Each number is 128 + 24 x the weight over its row's rms, rounded and kept within 0 to 255. Layers, rows and columns count from 0. Numbers have three digits each. The size before them is the row's rms in percent of the matrix's.

# down: layer 4 MLP down (transposed), 512x128, rms 0.32, rows 217-316, columns 64-127
# up: layer 4 MLP up, 512x128, rms 0.323, rows 218-317, columns 64-127
down217 088:096095126126110154121115129076145093122145156122161073121126125148077164104119114119107148142129103129151119125101132123128123109136084182145111113130158111171132123111111135116124150155104111
up218 125:150131135129139130111106098131092153131136171104124133158115157134144107162094109134119161164134124128136101126104123165116122123155080187126162144100135136171117133105125124150127110158156168
down218 118:137157114137156124153144116106191146124084104099138133139149071146114142168182140130139120151128198106157189153124134118158127145114085151115147133120105129115123148115119143129117135122123117
up219 106:137095152095146112126069158115161143142150113128113076128110105100135114146122132107116116127089149137102155131153096124159149152163112113115115141103133106147139115125151135136168105131156122
down219 107:153135148137129105148123144155109125116151152135156142114110110124104117123157116148133071114077127148159113106151136108122132124131116132130126117141166136079161110156125122127166159057112117
up220 098:094102162093118137106089115147102149123124072109135146114111118106150094087133161071149135092104126082119144136123110111146133173101100107113098120153126137153133100157154133109164127133139115
down220 088:137139105173133106126136149109137135128095103117116106130135123114161152124106103143146100064104121130112142115121155144126184110129177150127135095123129134133075120062122154092129180124111156
up221 113:108114116118146148113118083126118178155122155118153131155127111120150186080109118131140145171143132104151074137117136115121135145119123147118166154130119160138113134113129138119133106138105155
down221 108:147125151128102084140145162110121114145104132162143150152140131154066136103090114130133093115150127176143134171128098176142113090116116128135123125131124133111143144135110144134121126164075081
up222 095:088114109143116112103105125128130151138120121135142159145147107117117106103118106161088143127133169156119125172104140102122096109098111137127117183162181117116138167117137096121128104142134186
down222 099:146110166131115175135117084128104160092132151131104138106079077143158125127122111139137107112128096145125155140144119124151146094128113143119123142154105132133092117152117153099115150138106156
up223 119:130131124135135164135125104114110099151087111139122095093099160126123150147131113117108171104121132171097097115122155134103105099150122149106155123127088061130139144106171143129137149126163107
down223 102:122197124135117084097113145119167095082140134138096143136109172170111170102107139107144091128121152092129133143139127123145124093107111106114150156125141124184139124114093141134115127126098121
up224 089:160133145158094139149108151109139082124095128100104112138115154119073147142122114102123161180135132110097136099133111112060141133120092151103156149132100103175109104115169100142162121114089122
down224 095:107151135106087131111092081123164075130187143094125113164112124120102133150086109117139096131123105126133161103135138139118109123137154131146199150126157102118109148108148136137104096165115110
up225 103:127138122135121125120125122107117168123134151112133141122108104130129183117131089103116141111110135056148138114181128126087120145149124137143129148108095167139155161175131134149123152168123150
down225 101:130142124148109126146109120136114136139164094095175106170119128102127124126155093108120143115102141120128175075118086135143109169139171139134147133101134095133095167090148054111171129128129136
up226 108:126133145151140083132109095120108152118112158114115123151138112193106172116113184099135151124181132119121112148160085140142140132123120122098161114070129127101151112165143130125117129113174131
down226 104:145073127141104100148151127125117093140164172156122112105104117098114156131128113123137122125160127111131117141091141114099151134151175103099125137088071140129091108148107087153160134147133167
up227 103:096177122174108131139112140124105088134124108123166161153154151102133160135131136138105145133149184148157101114086104144148139118123152113127126107117135141115098112148043099144129106115107137
down227 122:053140091184145113119115113125181130099115135126131118135089105123111131112092140113100169141139171140161114144102136134135117153130113139097141101114078146123122150149107154143104153118130173
up228 113:148113122101157095105130114098149108137118094114084174154140123116086144110087126129114141163096144160123124128111098143132114168119105179141118124127155142141130124114145123160112142140105115
down228 114:115138126150126132122173146109105134129100108078139133133133139076153134101129128139144114117145155090135122096106135102136154150100088161082101127113103101124097127167127121134140165122144098
up229 092:146130165083114131077117176116111111143121123146114142148136124143098148118118173112144137131138133118121108136111098139135116132101116142115123104145125098135111126162150139142138157152141108
down229 095:134165184129083069104110142175152128141136086115104157145138088110121105079109100135154122134145120117100143140141158111210103102112117122110145109149121091156081165131137138119114101120130118
up230 104:114141138159139147095112098139101133105135110165096102141121088154124124140135151120114158149112139150129135152104154075121127137164106134121132099138154041150082148112140141115121190136119183
down230 104:161140119134098143145194125141126087102106106121101142143133124149094088157138136120085164103126157114172129153124082115140110110133091129116111103116157150110131141167145115107136105071143136
up231 124:138140107135150104168157131136108123148155156135112127104080153171147119147104166149126116090110144141116108125113075130083110143081161083100168109121085133117093110122158146086126132135093138
down231 128:112127173133100120141177126137157174131091149072123147132116122182091126133135141102122115130114108096101045118106148132153142159104125098135113140154167131096130131118155161129143136172158115
up232 112:105082132146119135101140088139179119145123111127144116112082170102108112142127128121131169152053153132146139132107100158131114088123142139101137118165118133155122105141081100147148133114159117
down232 121:112136144145147114090169131098143096131121134122134098107154102109129120130149147135145087170128174126191101114111145145115124132146188150125115126138098131100131113075123084135130126113074121
up233 114:170107128166178088153121111104124103127141127133136121210111150136114163105127126142128181173189142117159139170129095110130158121104125159148144106148131139128109124102169125109102136130136118
down233 112:117127153100113122128145128125153150126112151139153086145121105167085093143123150146129135103130156067102161169130093067095155110108129138087139152156098113078141116151138097173128140109144119
up234 087:102123125138112121133111137111141137150139137155161116133126141108125150126144130121087149151144183154188100175095133129180129110109178119160094120130099110163127111166147142120106134112102131
down234 082:156083109144106119161139096119147138116134121151088134103098128127131119141110114112121128177131088113123124103095147109121128134086126124150154142153129116131128146165137117172119141112112115
up235 065:092162138090131161114144156108114141141156107099146128147129151146152122135139140102124131104125133130161097100124150126167145142106100144139104112134138136169119098145142118173102119126120146
down235 079:076146146163136104113137168158150114118175136097113087098100115133068112145128116136117111137120104142163140073127190158157108129172114116113096105122130123107135137139137130113162144079081097
up236 121:144114160113090151110115147159100140103127175165161152137124117112123184149188140146092135138149127126177115122130086109138138111093153121125098133089142130150132128114161141106114135145100130
down236 116:162101080099147083118105115108109156102105144096087117079146119153142080125098141120110088128117123115167152144077145108119076170131130182148156127101118124144137150149152135117137118115157122
up237 099:163142136142129076125136130112136134110160174102132183128169168122070145136094116123126109116155138137110137115112190152104113114116168157131092109091111147148123101124117134165083153087168128
down237 095:068145098112095155124117150114117118121149156133143127140123090107117108103129125149162096141127136096085130136111085117133157153133136145106107165167143137135135061116131138095109128115123174
up238 103:116155146122125097131130148158157132100126131151117198137164129098129103136137133086101112105119142147145165134141161121156136138121124108144121129140107095135145165123187144158085113132091140
down238 108:158130122152174096107143135097148122123099136143107107123093103142139140099163110118117111089143124133166137138149148132112120151146153163121110114125138158137101147090160168097158098105154136
up239 111:104130111136120150127089161152123148117118125149122148128130121109118136094126116130118129124115133089143075135117125144107120061127134147129119157149150126136123169172099141165100163113106144
down239 112:098110169126111106105109150142141112149131150150123122133142106161113152098132104111159132129131089165132095166111195117110137129122150090111107160099120149154134131144068094125107129158115130
up240 107:157135135172113097086117130145117123125125128128104155152124155133146131108135126181156155112117091129148153067132113161106086154149130129103145107118064137140145145183117120144125132073089150
down240 122:157120121103091121120155152126141102116149077124092133088121129157160147116117123164117134121097124131172145163112141150118072155178134114130132156101107130125131162168127140125087090143137147
up241 034:120110130117144125128131103109097084145087083103178143115117147089100130113141125133147119152119130110134114082089109088082112088114115169102128080120099135158161115145181133112112130117137125
down241 049:159131090154110145146083146094149124149126149135121088122161086165118125078149122148123132113153144160118120107161150110147119133085144131147089133132145118107137136096138097139140097113106120
up242 106:094127108177105125120123099131157095115108138133082122098067153133109079158140130098124153082094155146112117135103129105125144150091114111141143173128158099148119137120126122160162085106144113
down242 107:104103121163159117110101121090160075120095129117112149142172142175136135130146097096148165177097128097141149111133099134171125136139148130114110115089140112137130138130131146135140138097126108
up243 109:088141153112102106066097111123105103118118132125129136115076140146127141123104117116124199154120170089082124162159111109150106154161163144160099180142126150136161160118148149148102125114113169
down243 106:114127118124134113138132119136101105164139130119151147091071152104100119108117103108142109141113196096103136122157129146115109171124157096109105102139123124168133132159073156146118135153134149
up244 024:127165119144184131162102155138149108167133132137135178134091171098123112144119140143136105107107127118103101152116130119151123102066167121126147130124116111156120117122161120168131131133132164
down244 024:127139150145102126143137109099059142143107112136107131142088115146137133119143129119119117134119117169127111178132171128146172112127090143134071124142123131125114068166094093137121123159118132
up245 031:116146117129115141143087171125128145147138104113125132131139118141085130177102121139147112156125141135141135138169126154124124083110115077144128128161135094172139092164117111087138151165132107
down245 039:125159117102154148158097124075157103145138156139115093118121140155115125131122128113108166130148146106118126174130116141125154139128114118150138138101167147074124100129152108101128132177147159
up246 116:157134117112100163101110123130124160137107124135148124092130137128153145162168150121130106114174126097117155094124121131138107102130134178127105089074101142121110154135116154186119147157131124
down246 114:157134099132161115110095106164138123106140105087152089132159108109138119149111100136130102088127121133108150149144122129138091157117162147118083108162097130126108161070168093130115079095135126
up247 109:170142115137156129103123132115158135119128119158124119118134115119078145155123147122125118161115107135124125154118140131108173103118171100163084098158136162112159099105155168106142109117176131
down247 118:136127084125114106121185142129153091096145143107139115115117086120129151098145092114130160142131116113164116086140144153156081121130113149140167132138089155139145095107133150153119126124111133
up248 131:149123162082169140116147116139123119138121126073109115129103116133153135148127124143116158134126131132088131128141122166116113133089155146162134128127125130150166073119162125119150139104129130
down248 111:123117108148114131182097130138154106167047116078144129094139131130160119113123109134166096144111130094162118158126145078134142116165141158123148157112126133129145149184153126118141129155142123
up249 114:158125115106095133148103171152145109135126145124124075111119129125098116191138110148105149104116140103168158141131069140146110121088150133087109123138127178157145107121130154136175117079142118
down249 108:120113107151123128144154125102145161117122139089116146108093097160131117130135107108095085105129135147160124171117151134189170132191126165113097100110142133107144105144117137084146142115082139
up250 095:130160147149110145138145153101149120115144140145130145121133107072112135104118122084133135132116116111135114123199087138105114142124105149138143141107076179140172114092153202112137091119118071
down250 098:161112147159149159136177109170116119113119143151119072131081132100127108114174111139126126130163133148133120104092115127147147141153110172112129117128147181104133155142116123159167120142110131
up251 103:163100094141123159128095118137132145124150148134115160125157116108182192142143092124134142137114114141107145149179078141126117113102143155103112129124118112146117129121073094100118143148130094
down251 108:152126122169153095152111137098118140085122120093117113143156133157154054115162139130125167103101124132112170151132103118135104148138114164111180118155148161117164075138097132113146100094136136
up252 119:134140115112144136105115170122128120165142105136144134106135116115138144114108135117084115164114141085130127143107187128108131094044161135153119101156104134123129133130141161119132096153143085
down252 116:120149125136135118132114161119124103091142120110127128114087120099101131161083131133135156091123131116065139164118147145127127101158136158123128100132138105146093176154159144105126134147141084
up253 041:150127122103138113125129111110130177114082125114123163115133102085101153113106134184126126120122104149111138150132123137147165105135139126111171140140134146142184122155175132097127097166132119
down253 042:106164134161092128147142115128135149143151130131128104166121133150139104124120157116140138110111133139169106183072162143107122167080088090150111138159095139130126102078127109141120128122088152
up254 100:101085134143121120120103136112140174123145145153069150123132125136158112124133142154106118126112095133123071145082085127113163108109155147150135140159133126155127115176096134114134129139149116
down254 099:100120114132111133149134115181142112163115122158108112124077152145141140094111146126144164180122126172150110156127158134116131133108117143142130111081138120137114125086167140147106169143128134
up255 091:116118145127079173114153147085130104121118121113164164111131149112122149163147121140120125124121127129111137091104088131129103114111170152125117174148108081131138148147173121145122147111151136
down255 083:112113140121124134117105137118115110121117084107103093124173149125066122078122109135131122147141129144110132125146151137125114126168130146078140135164126109185105116132115079109099145150117130
up256 118:141144137120094110127129140120153102125109130098143155169152109141150121155088130104102107110119130135168182140100150091128137120123120080120124119108157136123182089145151129116166087120078140
down256 126:133144146173167126111096129133130130119135177151131131158109121133116120150146096127144131121140098135107136123147126091147124164117075105130082126124122109099109158157171131126090099104149134
up257 104:101148158107133140125121117071102165166105115161139171122146084132077165145129105137152126114145096123114190124146102162165136133088137115116144136103132111144142126138113167106107144139145135
down257 108:152093173060121116124122095159128101081127163174155122135111161130115157106128098134129093147124154140133128096161159135112120141134159150180102123117136098159154123107105064144143156151131110
up258 121:127140094114141106124148144132127136158124130093112163124184171102130137152109082112150103139133151084131143127162122140099158167121140142152153141093129205149136114128131124116085099105128151
down258 093:089102148118094146152166141141166053123131109095119085165115130137114157130151141101097155173124125102149106148112118150071140152153149168128117153113096087056114136146101111098134140151107106
up259 099:095188146096134128152138154131101145139169130136143160103180099136132123155156112107148124126103143150128117134123121118138081163152160142163134138134119110103100129067153121143148139146136095
down259 107:133106119165149128148132157118165123139107101131131098144121090148141137093094156150114103098090121167160146129113129115137144167136113122125124090169109135117118110139101099133152109102205156
up260 112:163194119153147164147122131119120117135127126137117153122142168123092114110117168101120143122131107080122129129186127130104093103093128123141143115107126143091098114106114122126148126142168136
down260 113:150135164156150164136174098144177106107118164133120120114157160126160137140130116169137168123105149144193144131112132127127140149159107144138115174138143118122134147117105118130126112136159140
up261 036:154182092126102149122114099091136109130124093148142140105129162060110130137107124124146130103155139118112151136112066119093172083094124094169155155132123148131132129115178140152116120141149098
down261 036:157115123089128148150133136179112159146146164127108139126120152142142141143152102103124127175081105092143091151140138089134124169127157145087122157133078151154115139145154133130129106115137125
up262 113:136152078080141148111095174120164098097145123150124135108119107160160117124149145123127136176129133106142121103119141112114105122115091150101143128136153139127107135121191097119100127175105119
down262 116:125106181155098106125145117149161118193165160156150109115102117082093124163124137170183125139116130131160117125169153125181090182140159097076135135122110088204126112136134133177091135105121136
up263 110:115192138140138121128117119113148106153143174104127169151101167145115150076128141109097102135098147159142096141105146148135106108115130105110146142125177146122143120128137107119116104168113135
down263 117:144107127117114160146093114143074194169161143148156124114129141150142126105170137152105139114163121116187151136110127131121086145105157148135118118144176107112135145163126163159112128172117157
up264 104:119190122104145154109135154121107139171152101161091148128143139117108156152134112076133098141105184108108128132108152137156164080137117148117143110138144112143123128094159094150118154148144112
down264 096:123162145158101091124106151172123109145125117142105103144124081154159074103134154115123100122128092145118160143090143118162149142163145113159162126115157123143097103135185125167137164144135128
up265 118:109114137138134138145101114087117141126129131137089121133102152129135151148121133172153126105133160132094117104109136101121121100145122142098121126122139139131132110115118105146176111160120110
down265 127:167099157100094109144129133104160117111130112120109065129127098082125162162155153114138157126156152119146154130162109152151115134160165122121136093124163145148115177126097130132150123120075126
up266 107:117145168095114090147119132080126069147152140114117147138124126115145148117127140143167199099119153112105102137121117116113107117130172144118137153128079147125133139169132164111131145119183094
down266 105:108062156120112153151134127136118112116117124156103132116111098138157133144106140129084161145124135110168182140126129114088143133147164157131110135132146155124154149164101146113123154147158127
up267 029:138122145169155150151090149089084155121132113119135103109161132112107111113107119072100120147137150112072123109090086162096118130100124144158123086169143172125135149169101119165107134145165126
down267 035:130142097127123124140162125138144164139086120103132117112110137091155153150116103105133143145135115125141100162128117113115122138130118117131159164115138148096131118090146086147130098056140151
up268 130:204103105132127144170121106070092108159114153121094170110130122091133143116116140120047098109113119140120138130109131151099137136095124133151128114119085102127146113144137128098134139138140111
down268 124:128092110145148122164128102102126060110122121121087123137148114149121152132126129115134112158109136131142108135149114157153105140090107140113154112154138135163115130127164086142112139095162148
up269 121:126114130112150128146106153178116169109146136131124138126120139105148149138117137029116135132108152118164131141130081144098148083110102157122150118172123113124115120165154100079113139106134099
down269 110:141134140107133117160118130151092164072135138131122101097138088104111116124111107144165089096131103076087114177152114166102155123151169076114117139107097151080141136122129088136114106178149133
up270 119:126083126124109157113129125123118188159094102132121143099096119118111117136154134131124143156134105073176166100111131132130115090123097137148099193150147127120085160155167104124136112155152152
down270 116:130068134156165156163124109112150118142134131142104174113162111172108146145117156103100117143137096089143134096142134140146153124145134132123104160118142177155151132112124159083124144128161191
up271 089:130163140150103090152101173106072130163164153129059125113110107125119117083108105141172129134095102114115139118127126124099108098112151131102115121099114144132175113164168112147138160123091134
down271 114:112157136122129136082107123148124119096137139109141120121128160136118094099143136104117103134148125150134180132109164127106161087143108133141116120102112117107151119148152086127127117089083145
up272 096:118110103146111124104113130112109151097130117115153132161100122076141089168107163154116146142135145091177075153141151074119133167112138136109148119106138123138088122127105141145125114171137139
down272 095:140129124135096145130118138134125152096131106125140124141136123100114070149101195151142113102105130144155098137143119101150133114142150196141158151136129141118150128137111123116151109134098153
up273 102:164089125118084103132111128132095132130124118134155100128174129116110156106170100139183094117142152093142129172147132121137144105083146111132157113117080158148132109141094143137131105125088191
down273 102:114148164143084100095161123116139121123140154140113106086066124158126112111119149088103116054140121096150121101129129126118176146153141112105102111130107142156151162122139090151171147152097143
up274 034:115127132130132120149100102136110172128131143100145112133129121109098128179146148107145166103134154083097157098111100116127148114116127081117140115088121168139155125120109121085121119128172156
down274 037:143137125117137104108080124148134166146109146106155131169122098132123130149135155104147134113123093132137119110178167147080139127162121167143100127098109166112108140110133139102118124102095127
up275 125:162140119138122132144099134117126086116106122099159127135112136156147122135094112146079161147121167140153133122110110196129155105138122134059067128161148179129102141106126153156108107139125145
down275 120:123087149109144118110130089157144159119157162103119138127113115138115055139156114169153143109126138153141134139158145092146130130160122140120124123134112089186150103151163132101115139110136087
up276 119:126122121144128138079076098166183141131102099156128144135114113122127130134134104119074115138089126111101145153128121097102096125145127104147117141132136137148110147145106143189170124131146158
down276 118:080142144162082143093117093104096153131108179100164105114112162101166113086092135110118173103134163086135097126153088095127119156133152149121117113128139158100157134159090156125124112134116123
up277 036:182126096157131130148145100129092176105139112105132142172114133166138093116112120113136124116135142110080105158155087114110136122091113095115163103126102112113121094138137115143121138104145108
down277 043:117119117141140106120076138128114108138088119146134134149089140125148133153128110142111165137137126187130131123086163152110134135126114085143100136083099123191086122152107148169097124150126102
up278 097:121097121163172117131092116153152141152110148091148163126124146087116166116130090088112142136126144151058162157137101083099132112107144125106168123132104151146141125138155169128126129125118130
down278 101:160114144144143091077152149156153128096130111139167107129116112088129126139110117152121116123072162135114130118122101128113121115123144155145081123126166139106125161146172166122137140149147133
up279 031:155142136106124156133122146130131165119124157145138142116136123097103147114118088164150136122129156148059118142087115164132121124118114112108171134098124149147106125138170093135144107135129145
down279 040:108115156111113123156126146085159128152075154121100083106113121117140110138121112106129115159116133163134163138137084123094149103116109142148113123084109106134104168135134119135087159126138125
up280 092:126170087142086121102080131187096122125108112153095151121132125122155093105108136133171088152163122090156139138127132153133141153094146120112106127101062136127107121082153127102097163132145161
down280 099:140122138142117132112123135128120107122091144152106112095090092156115124132108128142150142102106132130167152166147123155174141148155136129101110119109091080088125127125131105139160120142097135
up281 119:086159124129107144106099130118145083131129067107130075165097142069147130124114138159141178122091117147104129094151109133138131130158086132120145123115149063139128116127161174144091100120125173
down281 100:153111110141130132157135138133099122144120151155169140136113140147129168152123156095107151115131131080144181126090157091096151155105161162153097122159157183071086141126110128177129150144163119
up282 105:195115125135155090121141082126141101181147108139136122099164098095109176114125124087135149124130106123112116139117105137141151132163127122095110112119084123148178113110122117088125137150170094
down282 103:141091109146137135131098136129070108101137169115144151140154126139139132138162137154162130173142121133130158131148103127110185139121144132103120126147115119131172125094096132115112160146143146
up283 101:105153129158147114158144121140145154152114126135131093156081178147151139114141095098107170101112172065115145122158150121099128164133167151148092139094116154157132150137126118145100156140143117
down283 115:129112163130123117136113173081153096136076124137103174156161141137128142115106118144128132176116129174102060145143156137159122136125133136136127147169094128176088131121147115130085154111117113
up284 025:142167108120164129140075148113073127163104116142202157128111117136090127165140078137126097134145133124120147153161097146158180146122125105120167146128130152105139102133153109112110109123164101
down284 029:099108144141173123095142082112138128119140115148129095148119130198156117130119134169161164105133112129178124128121128146162126088131140135149138096150200162145108128148087136130085143113086133
up285 125:073160126182144148146115141106119126130101154123169117141079111114136116107113182137132148114141119105120097098131113126123146142104146138126160149134179115170125096157117080098133096108122140
down285 112:131143139128135091092130109127122131125110110108124114114106164127073095088165093171130097140147148131141169092150148161160101145115125119145081122103107119122116127101146122155110144147160120
up286 116:169111096150117118135125151151141130131146158133139110102167159129086139156096134077089138129103119146120193077158076115130135074150150115122124135120135103179110127115105129170077130111136179
down286 115:126153089147117085096114114159163129138124120136081117140146126129113101111123113113139098139125118149145137106150133131115092074150118154158155137161125122158120134104130120096198173115113137
up287 097:117142121175153154102101105106138181142104160133143148123157108128107106079118097134110148120092158109147117115141141065132121177184155172133106122110130097130090116127124121130114156154128104
down287 103:113093160124144150149143129141087112149139121156129070124121131081186128078133163093134168079125145130175192118139131138147112137153114120119143116131131137156113118095119088124113114137095127
up288 109:100171141093151126108117121141090099179120125127115137161144134130156137118124094141140148083122137141134108151132123106137115131170100130105165144152104118099110139102135072135083146085120117
down288 112:090107104114142160142188160130137142126170125119107100116121125126158131122130120150151172140122179185149110112125127122139103097153099161117118111162117102074128096132095114118146104115132085
up289 093:165130134120135080135091121110143123110170129105122126191141140130090149134137099118144190097085127158131131132132095120120126111140137087152163103128137129130146156118157104143147119132169111
down289 104:140084152135157144147120165124179108130146166117126122116165099084153118115096139120124109105137133098129137094135162111131129145123144094100095179131148103168107134096171154188170133114128126
up290 034:129116125126153110152067149122135155107129151139139130067131135069119134159118095097108117147115151192127136086105133134111135099108098140106094121118182115129101166147164106089117171110116110
down290 031:133136150119098135156146108109087125145128108090131133198158137110137091123133124169148141098148131108070122092152145113103097111110130146097116104120091138110128140117159089157154132156089147
up291 031:176129110094106149075104094130116138120140109122091139127102131102108152139137139108139139092175115163104139155127110099116169162093145094151179136134082120119138118129149119124119109125186129
down291 038:113139136092121112154128129113134073127126113119096138089121125134075118170118100109150125113099163122154129113136120114104127116136143175151144184128157151077163138118076084092142128132138095
up292 112:160141135149113150082147147130141148120152077100175138142092136155111104150127137122104126167157143091170190158142109086111161139135138147154127099151134109136174147149130125108109153091128122
down292 107:088120124121112155150136091154153138117123165122152110129140104120115072114132117120107115104129158119132140138139117118146144163204112150073111091137087142129130153117160089105110092146088132
up293 103:110155134083131101105176140142137132120133157123128144119134116143097098126169130083112134136127161129127111105101104123110097171121151170152143165131150185147122126183117149138096118095081112
down293 102:137146113154107128148137107094131123097122140134136106075135111157125130136138133103168106137167124087142135094150158159144114122094118122111132138120117109164103094094129145106145098120121137
up294 031:107171092103145121099134152140107187137080138157161156135150149078113138107098115156112142100134151066111114142122135118146150104093120106150204087108115102131142087150171153101177187115111125
down294 035:150141127131113136132115121116125145149135114071127135134143114112155120151149121092146110143141162121115165121129132117153135109164176121145140143106130083120120134092115144138123093144140162
up295 115:080103137134122130103086115119131122138116112134130116121143134143112132129147106109119122171094144129113115152092138151137152103133101081146121089116167142184114118147102122121148154098147160
down295 123:118089113132130125159152131142158131152138176149155096101087103139111136133123134116118103146105128093118117083167124178169157157134125187139098137113172180116115098105113092111130126123138133
up296 109:131094118156172132133111165097121138132122136068138146156138105182122134166143131176137124132160120105116117127154095162147151095110179138112123135090106095118132142169120114165150144154145122
down296 096:134154140121146130169127119153154091084111104072104094123091097120133116110107129131096157118142146143145176120143123092084135165103129133151116115101117142115107144124105132110151123135119145
up297 105:129136166088152114141119146118130124154162159158155103102131138110100120139084098098100175109109139125107136151175142119102149149171130115121168143146128181138093152132148107161121165073126133
down297 104:153134100102195106149094136108127066097121162148120140142118122144129102099148112157146097126115139173130121094137115148121120119136117139141131156128106128160124108117100113113171120102102128
up298 092:168168124135089154133115169103126124171133132136109180130148105124128125104118081086112204138130124167127149117124134147132166126156113102123095109099131110105117139118149104101090139117124133
down298 105:128097146108106094072191152131177096112115100138111129117097123126088130132163130138111108146162058175117139113182154121118118144119130133153089133144135133100123170126119095120111118133101167
up299 117:139105132142147159125136128167141166150098125148137156136145124166118128117126084120109157132125143114107130088101079120113118148163141101131114107100085103189118108129090103128147097115110141
down299 109:089147132135163098086160095155104157142163103141096130115117130162131134127135139116148148114115138144152138132138153139175110129169154129106120166128119168169119138118104151160123125129140147
up300 114:193127109127122160130111145114158105139122136129111144130083102143141077182165126143132106091124128174106105144164142143143130175140144125141126109171156119120153120103120182130156130154209095
down300 112:154108110119113090158180116120149115110138133091108110130116110136142103126165159135117137106105168156145164124149116169187174140142163095091142134142120132166102101123125129122109149143134145
up301 113:110103114150146099099120124109120122097147133080158128122128126110165143121082134134118117177119154112145127091120122103126179156129166125120109117131136148104132148169128110111136080128108120
down301 111:115156127115140133106123123156136127120126149142127102141154132127122123131136180153079122152136151121115134094105121176108136155125153140137118120139096086138124164120093132096126124110135126
up302 125:129163114123116157173175112131151167149163133131121139132138117144134107131153085154127127107118138151150112137102129166122137096104104121173148109151110128152110159127120158109109124132129151
down302 113:145146117117119123093127150131143121118129163129163162106149142123117078127144102118105143177085126151104112142120120121107086138136116103150134121124167070147151103118174162130159139146144134
up303 112:126132105124093116139133129123121163198129088132132096085163127151095156138112126127125120156156112101170168141132128113116131102099122130119102132124120179133154162089112119120111143132156111
down303 114:163083070097118094147144128169162121119130132095117104108125138121085128121121154101158141120164167098134140139123117122173123123164109156102139120139178112102094122093076142108094128084088148
up304 026:164177139126159112171099151111095150145086128099143150144144148143116139143165123153131141132143178126105145133136103151150090120076136119109118082171126150114165123100150137132138138152165123
down304 027:141096106126149141086115129138126107122136091120140109128149141111168148185179114148111138086120131160129189118099171084122096114158134140121123138159078147116103139113128164146146138074132122
up305 106:145135158101131115146143152099141149119154130127152166165179145147124132157154124094109141142114127104150082133144154116139144134112162210114148130127133186165127138149111151094120113154130103
down305 104:157105088109100113157113126137150102133134164124089130141116152117107152150125125171145143149126155127113172112093046134119137145113132130163122155119148130119125113082163114142100118098083136
up306 117:177098114165133110128144116155160116142182131150130131147100113125117082116117132094126152080102146112150085109125109106090109148126141118130100112163130152118113141117145170090110151140158098
down306 114:129101141139135097151126083127103136160113162130114126145103115143131098123110131107142127150102102109135153081122096078107112122179134104136068146107157105163131164141136105127146152146094179
up307 101:172122140135142128167141142130128158108173165126130131118148149088165169144107122149150157096110113108145137134131146143142108135081171135143141087133088091107164124092143152121148099143123140
down307 104:154139091144143110105134127116135104095146157127120117119117133123068126125107136129139152126109110084103140077126131091118128098105081109107113123158104115134128152105139127100162128150107075
up308 100:109126100131101141114108136136148183136147168128132149118121115179079151146126150145157137170149132105142161121142132096124182152116108105082125153138112138130132137104165117133090056138132143
down308 101:160121159132137088127172167096153118168087153164144104115137115116118151126151137130111115194132123142125120161112088120123109181148098144121101144145079126090084131146119149116097165120153168
up309 077:088083118096152152188094154087138155079154125129159107117147139111184147151147152130139142115116122127141137080152164182098102167110108118128103137149128121157102132142166122151134117112166112
down309 076:141111168152147110163152117108131093129126107134134156132141132116140123084123181069122130123154099150162144106169131132098141147106164103159151110121105141122162117148154124110124119133128125
up310 107:113137121147108104183105141157112106162162143103132113120123127135124141165106123132076165114102139137129127129122105103152109122103146170125122151110143114087108140130145116122083124117102129
down310 105:142152154166152113175156151116131126124118140150103203111136120131111096099140159107117151119136132101163116135093149147133101166159101124140153140088120157095091140080145192107116120143130131
up311 122:122108111110170079110097134110133125111118108106100097170120116127144134161137157167133133108130128095137081099157142146137130109098160132104098122133127193137111138144119125174112179170163126
down311 118:100148114121149091086156074154140101111113148122114130118144127114068118123124095126145119106124135151161074146106107119148104135109127137101077131118139151157132112139120104127158134103096102
up312 094:137152173142169141124111163117135132140109138105089103107127119138143117124153138137159218089104163140083098112142111135080132112156125165116162120086127120116129082102114163147096175165119187
down312 101:110133107106110121143156112139197125137137096143145090105153104154107127130140129127119154139104129132138115107107130154119128145126111140103136100137103090176143107117086151153126162161062130
up313 023:201128111103140183105074136108139148138126123115117144143188099126109154145122128128109139130117170138106143116127068127122146132113126102139131140145109150119128131101162119128121125136104100
down313 025:109184135116106089085104131116139101111127092134137093130105129146098082166094137143122101126147133141124150113135118147127138134124163115111154088104150108160094169161094111131150139113125162
up314 035:136164126142150152127102138105152125138122087160148136104173136121133161136086162096111126112132098110151110120135110103144121117077104117114111138085114116119151146129161115122126116123184098
down314 047:106144148150127099119173088092162123077122093113168105122144104158080135115129129137123131140118132080120136103139095145146122129138174120182138138127131177131080150137119104119103136136082136
up315 124:146082142139112142086158140133155147101150115115145144095106153111116128115136147116152128106069113145107157139075157138128133147112158094158116094108067081165137151154107138166101124143143143
down315 116:095152148117112126203121115165134110155168169108114100082111152127146144156113124126118127123149159106164129133128115127126102116183111142134139120113112138101113109163112114105161130084108122
up316 044:141123129098091136097148131148124138142137119127116122167172160124158119103162131117141113088100142127127097123112128132109126124111109104084164156110118121130129069130130113076123159132087199
down316 043:093143141116087156131107084134126117118141114106180133110113119142177090139094129099088126155122125116125121101172155144145126120120132118132115108092143172109082175124141077153150152110142122
up317 093:076152120104172120172138142132103117144146171146103129095149145085127174117122168096114162114137076123143113111130144155155112163102119117134104107115089088129124109090164122104108124126126150